Weights of a small GPT-style language model, trained from scratch on English Wikipedia.
Size: 11 layers, 8 heads of 96 (4 for keys and values), MLP 2048 SwiGLU.
Architecture: RMSNorm before each block, rotary positions, no biases in attention or MLP, untied embeddings, normalized queries and keys.
Training: a variant of Adam for these matrices, 1253M tokens, 8868 steps.
Each number is 50 + 15 x the weight over its row's rms, rounded and kept within 0 to 99. Layers, rows and columns count from 0. The size before them is the row's rms in percent of the matrix's.

# layer 4 MLP down, 768x2048, rms 0.022, rows 327-352, columns 256-383
098:48 24 61 56 58 41 39 37 12 36 67 31 69 44 33 40 41 25 29 42 74 48 65 25 56 41 42 44 72 74 50 38 47 80 62 64 29 57 71 61 54 36 61 58 49 63 55 38 70 65 48 30 62 36 57 46 25 83 59 68 43 79 55 68 37 54 59 32 61 21 46 54 56 65 30 46 44 43 32 33 68 48 66 38 52 56 38 51 77 43 49 50 48 36 48 74 61 32 47 57 54 56 54 71 37 58 62 30 56 53 57 49 32 63 40 64 40 41 50 60 76 45 65 45 67 98 66 79
102:63 39 33 85 52 36 34 63 32 65 22 57 28 37 00 45 63 60 67 41 51 66 34 54 32 29 61 54 24 49 37 48 41 52 74 65 67 34 68 09 54 66 51 52 21 50 40 52 52 44 26 60 30 41 34 13 45 65 73 57 50 43 64 55 27 54 72 53 07 55 47 36 42 52 51 54 19 68 34 63 70 48 70 55 66 51 30 50 41 30 48 38 61 61 32 81 57 50 58 41 56 54 48 49 60 44 53 48 56 51 60 51 27 40 43 45 65 54 45 47 34 47 40 39 67 34 27 74
098:64 61 45 62 62 24 66 49 49 25 66 33 42 26 69 73 52 35 69 40 51 35 41 56 30 37 53 63 37 66 46 45 76 46 28 62 68 67 48 60 50 80 50 60 79 62 44 54 68 56 46 44 47 65 42 61 42 35 63 34 18 52 52 60 53 47 61 59 58 69 42 53 50 48 45 53 50 51 72 26 49 38 35 64 30 36 48 67 60 68 41 60 38 66 44 53 29 60 53 45 56 21 53 31 62 35 55 74 68 55 59 64 57 52 51 52 54 50 89 38 41 69 42 43 57 35 60 58
098:26 48 85 52 75 32 02 64 49 38 67 69 51 38 34 23 62 45 63 49 39 56 50 46 34 83 65 46 25 60 36 64 45 38 43 70 43 39 60 37 43 54 66 52 56 12 68 43 47 55 77 34 57 39 69 63 31 44 55 60 69 57 59 39 53 43 55 82 57 40 65 44 42 32 72 52 39 53 33 60 47 34 26 64 57 31 43 78 67 44 31 39 52 41 51 53 28 63 13 25 82 41 51 24 66 23 36 75 32 34 66 34 46 43 68 63 54 43 44 62 32 39 41 16 30 21 56 45
096:37 53 35 61 47 34 51 79 20 33 67 76 61 55 60 42 36 25 55 33 74 55 65 58 63 13 53 62 50 70 39 62 71 30 61 71 57 39 36 49 46 69 59 60 39 52 50 56 68 38 28 69 69 67 44 69 43 56 43 43 36 34 57 46 59 52 55 45 40 54 61 46 43 67 42 79 42 64 73 33 66 23 52 57 51 50 44 55 52 57 15 47 67 51 74 71 47 30 34 43 46 58 49 53 62 66 81 47 84 59 72 51 49 36 44 65 31 71 50 37 50 38 68 53 44 47 48 46
102:58 57 26 49 29 67 56 51 75 12 23 53 49 14 66 63 41 37 45 64 35 34 37 56 39 71 52 56 61 51 48 38 53 49 30 34 47 58 76 28 64 50 88 57 47 50 35 42 66 35 36 47 47 59 37 29 53 61 48 50 63 24 64 38 58 61 58 67 43 42 64 50 63 37 71 49 59 44 56 62 76 21 40 21 71 51 54 69 38 51 56 37 43 49 34 45 76 56 67 50 51 27 68 28 27 63 83 18 67 73 66 55 70 77 54 55 60 58 57 64 63 68 71 58 60 57 45 29
099:72 36 32 30 52 47 57 47 73 48 33 42 50 65 29 25 34 30 70 35 57 19 47 54 78 51 34 41 50 47 33 44 50 39 89 62 42 48 67 75 58 48 66 45 32 52 14 42 66 54 95 36 55 50 43 40 49 59 25 33 45 36 54 57 74 49 61 44 41 63 45 51 57 37 68 34 34 45 79 52 58 59 76 17 58 67 62 60 58 69 51 68 77 81 41 31 75 58 32 45 61 35 49 45 39 77 42 66 58 59 56 47 43 35 48 45 55 33 45 41 34 45 39 58 54 41 42 48
102:50 60 61 49 62 52 59 64 33 58 33 54 37 36 50 66 41 37 07 51 65 13 51 30 50 39 44 60 43 67 50 67 45 56 33 57 49 66 39 44 32 30 45 28 64 26 63 37 22 60 22 45 66 55 55 65 41 38 58 49 57 21 66 55 35 54 45 22 76 65 49 34 66 31 34 51 19 59 43 11 84 16 29 17 43 58 37 65 43 64 43 69 25 33 45 32 57 53 49 35 59 57 42 74 46 61 33 81 66 66 54 26 56 57 49 29 74 30 39 66 35 64 62 41 34 51 57 53
096:42 67 51 34 37 55 56 34 42 33 42 60 48 32 61 41 54 84 49 39 73 70 53 38 52 90 66 47 55 60 74 51 71 53 50 45 46 48 58 58 66 48 34 53 68 35 70 76 75 48 48 72 42 48 69 51 64 57 53 65 34 44 51 57 29 52 56 74 64 44 45 38 49 46 62 50 53 53 71 32 72 50 59 46 62 83 32 56 63 42 79 36 58 44 48 25 61 39 41 50 54 41 34 62 39 43 23 32 53 47 44 59 59 44 39 78 27 28 52 79 64 36 52 46 41 49 40 59
095:61 34 40 25 37 60 34 52 58 83 39 36 46 61 34 31 62 51 71 47 36 26 48 42 58 48 57 37 54 60 03 50 40 56 66 33 38 53 51 26 38 43 39 21 77 42 56 45 22 46 21 69 34 53 62 41 53 28 34 51 47 44 60 54 44 41 49 39 42 52 56 51 37 17 49 49 32 52 33 39 29 69 53 47 45 33 50 58 47 56 65 69 68 42 35 66 64 61 43 29 51 25 54 55 39 47 56 28 51 67 51 51 78 64 54 63 60 64 51 48 58 33 42 43 43 68 89 74
096:19 56 44 74 46 44 59 06 48 33 59 60 48 24 51 22 41 65 62 61 40 36 33 59 69 36 62 41 58 66 31 44 51 61 53 60 56 25 58 49 34 38 36 60 39 60 32 14 33 59 34 33 47 48 71 81 53 72 49 34 63 68 57 55 44 49 54 78 27 47 55 78 46 37 37 38 58 63 70 57 64 12 52 74 48 46 45 67 42 28 69 60 57 63 54 60 57 53 61 54 48 38 33 83 42 74 44 57 65 29 48 47 69 47 27 45 49 60 32 68 28 64 54 08 47 47 51 87
098:71 27 47 56 34 40 30 67 30 60 50 45 28 62 47 18 57 48 41 73 26 41 56 57 37 59 45 62 61 73 47 74 54 24 77 50 42 25 54 36 64 79 74 50 60 29 78 48 63 60 47 58 41 39 53 51 54 42 45 38 50 39 45 42 41 36 51 52 67 42 45 29 72 42 60 40 27 45 55 59 46 63 59 38 38 36 47 65 44 86 44 51 65 84 43 82 30 59 64 91 51 58 46 26 55 62 74 49 40 59 77 62 64 53 25 55 58 70 57 58 70 40 43 85 29 52 39 19
100:62 53 81 38 27 58 38 94 53 55 55 49 76 80 45 37 31 32 61 28 41 54 77 61 63 37 54 51 79 49 73 73 27 57 59 63 44 38 54 67 44 47 83 68 45 59 43 53 43 51 70 52 64 68 70 34 33 76 36 68 32 35 55 43 78 81 69 55 29 27 35 83 65 55 68 50 50 48 56 70 55 49 48 66 38 40 52 50 45 59 78 65 43 58 57 52 57 57 36 49 42 47 46 47 39 56 27 25 63 79 58 59 63 50 57 54 31 51 55 68 47 53 29 36 41 39 54 62
096:66 37 15 69 30 99 53 51 67 52 31 44 37 51 75 35 31 69 30 44 60 67 51 48 35 60 39 66 47 43 20 80 21 21 50 60 53 54 47 71 50 11 71 69 76 64 19 52 53 72 26 58 44 58 51 47 41 72 54 35 40 68 44 33 55 36 44 52 16 37 77 61 59 46 54 59 58 69 71 61 58 77 76 44 38 55 36 30 61 83 42 46 73 48 17 42 14 41 20 33 56 18 33 43 47 59 41 38 47 26 70 61 18 37 58 59 30 41 42 59 75 45 71 16 58 39 40 60
101:12 45 66 61 55 74 75 31 60 47 62 48 52 81 83 54 73 72 43 66 46 60 34 40 46 40 32 54 46 53 56 47 57 40 53 43 31 54 39 54 77 64 33 52 31 47 65 55 73 48 72 37 21 56 61 48 39 58 69 67 57 68 74 49 61 39 65 46 46 47 49 46 49 72 56 37 60 44 63 55 54 68 79 74 63 37 46 50 46 23 80 65 52 46 73 48 34 37 48 63 43 51 56 68 35 63 49 25 61 26 39 46 47 42 46 43 77 63 22 37 32 76 36 55 58 71 63 61
099:46 84 49 33 39 48 54 47 78 46 52 64 55 67 76 60 32 55 45 50 36 56 53 46 34 39 43 45 63 86 63 43 43 47 44 54 56 28 50 53 72 60 58 49 37 50 27 55 61 44 66 43 40 75 48 65 41 51 57 49 86 25 49 48 43 43 50 49 63 45 37 53 68 67 37 53 46 48 69 39 41 40 57 58 40 56 50 43 47 68 54 63 35 64 33 76 55 45 32 26 46 33 55 55 33 85 59 18 66 55 64 48 53 21 21 27 60 60 53 66 43 75 52 32 32 53 65 42
098:40 38 52 56 55 69 89 69 33 66 00 48 57 37 53 58 46 60 74 54 69 69 57 18 58 32 53 55 43 37 54 53 47 61 49 61 51 69 57 74 64 76 09 52 63 42 47 55 34 67 64 45 63 12 44 44 51 37 46 45 55 25 80 43 46 48 52 38 61 90 73 61 41 45 57 17 46 40 44 82 05 46 55 50 51 51 60 20 47 35 59 21 63 92 46 59 73 40 60 51 59 40 63 70 44 25 50 45 77 57 30 58 56 61 36 48 40 45 30 32 67 63 50 46 48 58 54 47
094:29 70 58 53 41 48 74 44 69 92 59 28 44 51 63 56 92 30 56 27 17 48 64 41 60 65 52 37 57 61 63 58 55 63 35 52 50 52 38 75 66 46 54 39 29 74 64 34 77 41 51 41 52 30 82 64 30 62 52 55 34 49 29 46 46 44 29 46 44 26 55 54 55 18 47 46 61 61 59 28 33 68 62 67 65 58 55 52 73 49 67 76 66 56 72 79 55 45 45 73 52 38 47 73 76 43 74 29 45 72 53 55 56 72 51 39 33 32 48 64 15 64 33 62 52 45 52 65
094:39 58 42 73 50 72 37 46 61 48 29 62 72 65 29 28 25 35 50 49 37 56 49 59 45 53 45 50 86 76 47 50 51 53 51 55 72 54 55 63 54 43 39 61 27 44 38 59 46 63 53 29 39 36 48 30 62 56 45 65 17 57 86 39 39 45 61 41 44 34 60 66 71 68 47 71 71 18 45 74 40 66 46 80 63 17 59 28 54 38 57 48 38 78 56 70 65 66 38 67 43 41 57 46 29 39 60 48 63 32 65 43 76 63 52 36 39 37 65 43 33 35 60 59 55 28 52 55
101:33 63 36 31 26 50 32 58 26 67 49 28 45 58 89 50 52 30 55 50 20 32 30 62 47 53 59 41 41 47 41 28 52 44 54 78 59 50 73 62 27 47 34 64 32 50 52 72 50 66 59 30 48 46 88 66 52 23 59 30 39 24 37 45 72 36 40 42 57 34 37 35 50 27 65 68 80 33 52 27 34 39 25 40 23 64 60 37 25 16 21 45 51 62 30 59 57 23 52 52 63 49 59 44 55 27 53 50 56 31 43 58 53 68 70 43 80 50 48 25 58 68 26 61 45 24 51 28
100:31 83 34 73 49 62 21 58 49 21 57 49 63 51 29 59 67 45 74 69 48 33 45 38 43 19 41 65 41 52 49 50 16 41 44 75 44 39 49 60 67 57 52 51 78 46 46 87 86 38 36 51 62 38 58 52 33 30 36 68 42 62 59 44 49 49 68 61 57 52 75 30 40 37 57 73 52 71 37 52 52 48 53 43 43 61 63 59 32 59 71 63 23 54 58 42 52 24 54 49 57 56 24 60 41 54 45 57 59 47 76 34 55 29 25 75 52 59 66 64 58 56 52 66 42 35 38 33
100:50 38 53 39 38 44 71 58 43 59 34 51 67 48 49 29 33 82 55 50 61 54 40 39 40 55 54 58 51 41 48 64 43 42 29 33 29 48 50 50 44 80 41 58 49 49 32 24 63 43 79 67 58 58 55 49 45 66 55 73 48 41 68 61 35 41 42 44 65 66 46 53 68 47 25 35 58 45 42 46 55 43 70 28 35 61 36 41 66 54 17 67 41 59 57 37 67 50 67 49 45 85 38 66 58 55 58 90 50 50 74 61 34 57 60 45 66 41 68 40 42 63 61 62 79 40 18 45
101:51 46 53 36 37 61 41 58 29 50 42 53 53 53 85 44 53 64 51 50 36 46 36 56 49 44 57 57 49 45 40 62 43 66 81 37 76 22 32 69 65 47 47 65 58 54 80 66 48 56 44 51 58 60 48 53 44 52 45 51 63 74 52 43 55 78 42 60 30 44 39 43 28 30 34 81 78 22 52 35 69 47 48 32 46 19 50 64 32 50 61 40 55 85 40 57 33 61 30 32 26 57 40 53 37 59 56 55 25 65 50 45 43 46 49 31 49 35 75 38 13 47 61 77 45 52 62 83
103:62 70 33 55 30 37 55 31 68 43 58 52 79 50 36 75 43 48 58 41 43 66 49 34 23 67 39 57 29 51 43 69 50 44 62 17 60 47 52 47 47 39 64 33 54 41 48 53 44 35 45 44 59 45 58 56 35 44 55 68 37 68 49 43 25 37 46 36 47 69 73 55 43 72 41 44 46 47 43 22 46 39 55 52 43 49 51 55 22 60 46 66 85 23 32 54 59 40 65 52 80 31 44 42 48 24 37 68 29 51 55 63 50 55 49 68 57 46 35 21 48 49 23 35 65 69 69 71
103:74 54 53 44 56 32 53 36 54 59 41 49 28 51 64 53 75 51 33 81 54 73 52 60 59 53 19 46 56 30 48 22 31 71 48 56 41 54 48 41 60 50 53 52 41 39 44 77 49 64 50 70 45 31 37 41 18 44 27 47 36 55 33 88 48 78 39 80 54 44 37 31 40 78 66 53 59 60 70 69 61 58 22 88 71 43 40 41 74 50 39 44 34 47 45 56 88 49 49 46 47 53 49 45 57 46 38 35 65 36 50 66 65 59 49 52 46 70 35 63 52 45 29 34 24 72 71 33
100:58 59 55 42 36 39 58 39 74 22 85 90 45 38 48 53 44 34 54 38 33 44 42 62 50 49 51 71 47 62 61 58 43 50 29 42 54 46 59 64 50 48 46 86 49 44 53 30 38 56 59 47 29 52 85 16 44 26 66 49 64 51 66 48 39 78 31 38 32 30 45 29 68 17 23 33 46 84 70 64 49 58 27 45 59 58 65 70 57 47 44 66 52 45 31 51 66 43 39 43 95 32 58 52 58 11 59 43 58 55 36 65 53 51 41 68 63 78 47 72 52 71 59 57 36 45 50 51